{
  "d_model": 320,
  "n_kv_head": 2,
  "d_mlp": 832,
  "norm": "layernorm",
  "rope_fraction": 1.0,
  "qk_norm": false,
  "attn_scale": 0.177,
  "bias": "none",
  "tie_embeddings": false,
  "lr_head": 0.00842,
  "schedule": "wsd",
  "final_lr_fraction": 0.0,
  "seq_len": 1024,
  "doc_mask": true
}
Each number is 128 + 24 x the weight over its row's rms, rounded and kept within 0 to 255. Layers, rows and columns count from 0. Numbers have three digits each. The size before them is the row's rms in percent of the matrix's.

# layer 6 MLP up, 832x320, rms 0.038, rows 773-831, columns 192-223
108:141113133102080105122110182099138127141188157156128146157113156091147104136117125114098161097138
105:116121097125099162167121134127162121107128136096133128117164123098119098202147151122131172137098
104:109107145113142098136129085146097163137108104149139149126104137102147119136138115076120112093129
089:179115141144113147171155078135138111180113071132106100093091118134135187146132103126100127150144
094:062146109103169139084148151138115140129132128139132145142114151130124141175091134128150147111091
094:089108120128137128108122110153136143137139139111148156139117117105101132151132114093142124121159
094:141167113145153121127099157172145158109148124172095116119114104138145107127102159148148143127130
098:141132124125111169115114078162113140122135115163116137121114153125104141068195097118137150134111
095:139094119127134088100163104134123135128188143116148122114130148122156114136106112174181180120136
099:167164151129130107121153124091114117139129092103131101140174115073103125101116100091111114164096
093:119135137114155186160082144126091147107118112079125153153142106113149120095086149149114115174123
101:102129141113131133191166119114115142125143140123118159091121165144105113132135134117145120114132
100:148157137114122175130086106155107118150155134151167135107147113160139125106074168152173118133157
096:134103140184178121104153137134121090121115099137131150104162108120168135113157141164116153140125
102:125130080095133089089108087114120180150131133154142159129155140140140102137115128107166126100108
108:145120132134112074094097129166137136180105081114159159092101093119119145098140160111088143116166
097:174099137148117132175160151089126136140151114121121161133123079065070120119129155109125119145138
103:120128145123161145150153130162096157140141156105125161159111074122174097179093148135118123103151
088:135126097142122094122093063110143119102126172114099085107129157155150140188116105057144104138127
099:101130094126114109138113144123180127114132145138069147101115143165125088168157112162087123124092
101:160119165168137134145134131121109135185163118141113098119128127114171143133107102182141087121149
100:160113147121127145131128137169156150111136141103143114155143140143094076120108142158135126107146
103:105129159128175145141169122124144101149135108112124116069174123135123137118116127163137118138153
099:140112095125150111148151102167137144114103081146087125118143097135096107123121115083144156110176
104:093137150155142140110129142122125141132143159143133140174155127114197134116120099171103119111130
100:133195124126181153077132122098151121116140130148114128146149143114126142103126151148159123093136
089:129159111117115078155120106147093120129099124128112149099131143122107142125157108101117120125096
095:119138134110133086115131111135129188128117087061182123155167098141167143132108129120119143137122
088:157125119139115084148135098126137130104109113146131139104159166136141140090116143115148145143121
099:112134117120095146129146117110180090119136103086094124133120117194128158068148153127114118141143
104:122131102143170139114128167095148176143156166136100135120149131123128107140098133098184145163110
108:129141096126143171174129166138152153113160104127139111119179128119148146098174081134120099137133
104:112133137143141134123097122108135130144128158085116141154095110109090170133114171105099114179119
104:154125156164112140168139099152121129130112134170096128136133174127109157091155110117169094104121
100:130122158142144089106085176135149123110136086142118145115076149123071101104112120129098134123119
102:142132127186131128139123127119147154139167148108162122107108121133149136145113132167121121155148
103:122098119193148123109134094133103120137098121121139096102179112134133130140089116141183127093115
106:102072111124147108109100133115111084115130157143071138113143118132149140129114118138117122076146
102:147103102150130104113082136065114111104073122178096109091080129128144114141147111131101143129148
099:142141159126127134143152111140105133133073119112114149142124116092163091138119156118141114188110
088:134108123133139118147151125127137114145153103120143136137124131144126098115131122139130178117143
109:091093164106130126093128158112150121153116122135157123116165190140099118129112102111153152113138
103:114113126124124106120087115164136120126129113152151113161129151094145119121118141129099161131129
098:143152087126139152115086142119162132081127151125103117136152070094149157138172135108107130148085
105:114129118151168106123093151172167149110133104132107141134154133141081116152096122135154146153125
099:104144103098103113113126126128152138114144165105130100099157128155111131173151089133160136136144
105:151149129164144133154122100156115091133096098153122144180175080114109144124144134097092116106136
101:130095106115144143110142162103136056105093130151149151123140146148110176103144109117133134130137
098:117130167114134143131146134106140120111130101125135129144128154104127144129132139123119135118127
104:128163147096121157117126145127115122146138140160132109117163056100121127146131116107118135133182
099:122102162110118136082111144140114109144101155136164137121124104129125126111128138163094108126094
096:111147113097156123103117114123116112132106097113108096117112137085128092123122127108156158181106
108:157159164146105160133146132107123134147102140170106149114120142158125111140096156157140137127143
103:132147139123142127136111110096119103116115141090147134090154168106135104128120144138113121134143
097:105156095126112105117112146166137122134109134109142118191119114186094114124126139094106153129107
111:154132129109140168175126160149167132145135113113139136123143158108116120093109155105085149150128
094:113106126147117127140111148122149143156122130132110105128111074122103133140158122143109137103089
099:090133125103151086136058117133071113111091168075138101129119139165126156135150121141116146143172
094:106136104125142108130111071118129084151119142119119138123142107155147147124136123135143117157145
# layer 6 MLP down (transposed), 832x320, rms 0.0365, rows 773-831, columns 192-223
108:173160168101130144108140127170148082129161113139153110137131099175112122070095124069149107149125
105:141142107138132114137130078116137164149118120089134155151126139150121105124148134168126104139099
100:122094132128144118171157163080147104103156135125150111162161116094157154118140096150112153148130
095:103129123142139143111106136127101141103112134147118153163161110132134106103117133121115106104105
096:158135172100127097157109154111128153193135107131130097105127161104087130122151103148099084152101
103:099135148117121119134114125150146127071129116088154147172090131127109081131132138149116116166150
092:104115129135139142125179134118147129105134123140138126128147157112105113148116147105141110129114
101:129115077153144101104112108104104120144095147102144104121128188111163119116117170155141157114103
100:126128147109184162105137147172152098119158109083164124141103139111080130114131121142101128109114
096:179111136129127136106089156119120132209126127136090110117131167144120181117120139132112095108139
097:178096102146118161181126113099100151130121104141120181151136141113114112154111156106118109168107
100:145142106128120099119094115151137129124111162131105153138151116109130095123168125150121074163168
099:143085152087093183155183093143132135143130103158100069125131139127144130099137140116097113073121
097:161101146140104181124148126115148183119118168144112137091111163143070104102074158127146130111108
104:121119118139171162123088118111144156156151121117133124075153103141076112119129157112151119154161
107:135102107118127124133086134112127103153122151141107100154141112133137110120162112124123073129116
096:084166119130135158153128099109139125129126129107137133104150101139089116110115128128161114075144
103:111114100108131104145127120143178086080165132143127126119170103085134125123114144117164104149105
087:182142136132093140124155111125100116152138155167126161103100102111099109096148151134110141144070
102:121121139143152149108143081081127110171118157117113106120138116155139121177125109120089139124123
094:112147125113134119071106124176127134124096102145119129118105094120104137143130129086145103134175
104:166135080126144105100106108092114114131156138100127102102097102116124119088118144145122129103143
106:129127169120146088094126111072118151110103087131155160125171124102109142131094128131151127185103
100:179126192071138157137158095104119125157144124103125179114130136155103116090183094148097106138137
102:113135108116084179133117137149144124153139182119118137073131130133117097170112147110150140149108
099:146153157141117091139155142128131143150113096129165102120155136159103113135128123128129151137118
093:109139140137084147091171127146134100118135131096123133145130115130131115165124151125130135108129
095:129142145165095172100111124142120098150098087140099157129151091144097130147142180149102162166139
095:116125156119159117093135089141128148151137148144129151130122147126120138168143121115156134117122
099:113137156118148153150112135133085165133161104128146173129141158109150146161159111144105140162123
105:083164133110126118146114113140107151135094147105139132145141084112124111143147143150105134155136
105:119139107096104151163132177181133148123138079149125093101182113102109139122135127119117128099095
102:112118115147148152131169115088122124137091149125115125139141176117134137108117148143141143141109
083:105107103093109173149111128139144152117113128108134126127101094122122132121113120142156144142145
101:148148129141126152108071084121147107167152114176112122153106132120131167164164118117107090095141
100:111129140117142140104121118153115105119129103119118161133140151150111121152146111146170096103121
096:128163120093155174154131162122114157125109129131159159150131113112152153130085121126127130163099
110:116135088126162159097121132117132084108118137116136139107109149139127126124120144143090154148117
100:135141124145098088111119116185159167110116111125144096136144153120092115096138126097130147120140
101:121128119136090141135122123124132095116160141099148131118107127157161142091132134134151174110104
090:122118140143107139113121153123165171141115162127091109106153114136100109119138179131126136113087
111:119143149135138111126116112105127136148095140155126141135104180146110106147095135104156127125164
103:118102157120100120167118161110126179107132136111132171116137154166167126122091170114137079120150
093:147131130131115131123168111152118120117126132144134125085107125115102114082142129122139112099158
101:145133113144105123139126136099120149155156132097150124112131087129151099140141117141084154168117
099:150104109108120116184143110153098122139135147159103122142127158134098162087146133135070075131146
104:127120142142125087100155104131112123128143169152086171122112139105158118091160112139141136109152
097:144120118130153137104160093131131165149120125112182148134106151155105114147191093145135154085180
096:115156158154115114121146157109158124193116183058150135120136137127106141158156151104105111129152
102:144103122132124120113119119169146122133068140088119137150098115149146146081136163125134115162114
102:141110129119117180100108130106112132112120096143168093142117082144143127186143129124122112145103
098:090127119109131170116128140101170121101131157149133132121137116133121165149124132107122148091165
108:126129088109137158158139111119161119190093120130129147133119159109114115123141125113105165134114
102:160130113120105164078136115096169154127130146090118136126155096134112133119133113117123153120108
099:065150136100121115159120132114147113097148090125088119116121172102136121085133143150116131144156
109:121120123110115149160098162113116153145098104133118114103128137143150109164143135093105117104122
094:102141133094162090144133131127146160134145090105115091116083200132132167186076133132127159108126
105:129118141109120102113145134112120091120133151100135111109094129154123125177184193139118143151116
100:097114151142168175142158156150159151137121096118087144127131138102109134112117120095113171126128
# layer 6 MLP gate, 832x320, rms 0.0399, rows 774-831, columns 192-223
103:114124167129139194135128122111102099114178125120145154129095166176090153105211129147139144160167
103:146100102132102168121129098108148151111106087123159123133109134091081145145095113125110129175103
097:144123099128156137115147141174138179122139094148136169133119118119161111108155114090174114129141
095:159123118130160158103116131134155134114103129098106172158156077136155120113109120093083120135158
088:152134157141112115099150076124144136138132144180139120136160130131101157143136099133137099114156
098:121112128114128152100178107132125107189129113145067100134120172146126114092106098152149114097120
097:133155132140127186125156121127152142115150126161127136125109121141103091156109109101144117143142
093:148107125137129070121109133118132103094127119145110091089110133119156105123135104118152119134151
098:097090098169082111154128145152099127113142113169165132155121080120104121136161094153097115156092
096:126118138107146160155109140121098140093123100106158140168147143143137108117143112111096144140134
098:109111129142139150115150084095163154110144185082105137110123137095123220151178125158100130132148
105:088077102137157103136087109126108182117130188153144121115121143098147101171090155108150104155133
097:133184153138144081129095156118129097123171088090121148146144066124106114122148191119097108135132
100:089118114108086088111156088122128122147103089154175152137146156130169148125113104120174176109127
111:101145149155109145115122149168160145110108126163179124137149111142118113112103151120163150107113
101:121104125114119109112134124122180098057115126130137152157115103138100103123116128164121103111113
101:142134108153160105107141134135106099133135083147108080127110107140106149097097127164118153160132
092:113141122116158126111113105115144122126138141126121134134098127110119103090171138134119116150122
110:137125123130169104136113129099079124109145114109124121161151120125128104153149121126100148134187
097:138140112145093148138129159160096132148145149099150115124146193148139148121150135123155125153067
105:105109088142170079127093126128123104089115168140110141144137091111168147154118139115125098142114
101:119149125123166162142153143167122085123175155128112154137119093143146102110125091158131108110177
090:108146118128131120112110134135154158080131163166097118133125068172123162145136113089104151088152
103:132125161110138119119135151102164154172126111104107107144080179165159127123138106119099161138107
088:132125120119180134096155132099155102104114182114083133172061120111117144138112158110170110130146
095:125156179122129093135166124103089134137135130143152145097066117091069108095167137092068088118135
095:122096121146099078115130143146101155152133162164100167105099155152145119128122136096108132087102
103:148167119127131153127150120127107142147083172178104144124134108131126175139136126139146122135137
105:101119113155084126138129087129139114148093145146108137104126182086151102113111114187175140131092
110:158079100137149149144120137192122144089145149149126132084159054158137153159126146098103137145135
112:126116143130078163119171125131112162092116144133129120110120165127133107104107158084134133174146
104:153112132124081183150092117121158160110087144145121126137112104117128140131126075110137092100125
095:120104114076138152089137142119138181096146147111156128142114096151139094153146156129141127135137
098:097146131146147160107107113153126112142119155105071158126122130114121133118153116158108078151118
097:145120144112148094092110182148153116088122104145134131135142123097101134118160102109158130134168
105:137136143128117130120182144119139137111101096156154163135124145115137200105120111108093116147109
111:129132117113153172121119175056106135133160144170133138115145160174118131150098109154122140090128
094:156164125132103094195127097180142159127117112105131148116147127127138113105114115105117132144111
108:154152137107074134174145101102156118124106109134106143157122156136108171140107140131153132127135
085:114169161144128117150151119151092073127104106122152125169116181089146146152142106128106100122106
091:119097140093059155114133161098164162118129137124145121094168163160120127159122075123174103112101
109:150142124151153133148072100166100114113179134115098095141116127165114066122130138135113142121095
093:155153118086134142139169114142121136100187169128162106086104123101111156130095090110105113103139
108:161125114145096095096150154137093159143127098155164111165148087081135158116085105130161152113122
095:151102108111165132138157116119131105120143147141093163136145137116145191102151099173113108095109
114:144101131165178125132125115134080131094101136098136172122117127151127092140116136117117120123138
102:127068125114144119141121173137115109126107121142111154131146122077097154119131112136137107129099
096:103142118119104177084114145106121128124111118145113113149160085134129119169113087134098108134144
107:127111110095148144133174129105113115159126118158152116096149166111144090127124109142106137108137
087:143150112113127141104127151100147146094108085125115108116136106124156149193116097118094118165112
104:132123134134102112118099127159144190137111112167154156151142126109189131126152076151141126097134
107:120128103116115142162116125107185151153130158135128148160119076166138144165124110178137148188119
105:143105118117172130090152137123149167119137131132102088111134143096090147153143129091125116130095
087:139106080166102116139096127135110126122092146146157135140108152127142110170176118139136148127129
112:117123135125159146142133126120119122141150148152133165164092146128114117133154099113112141103155
087:102118115144132122175140140132119112151101135077130137151116139138196154164103150131126141124136
115:123152138119115108076182132137136128143101105122115147156120153132096132156123144116134120107166
094:118146094132137167132155173171140133204143123149127151128134159118133131177162106109125130136136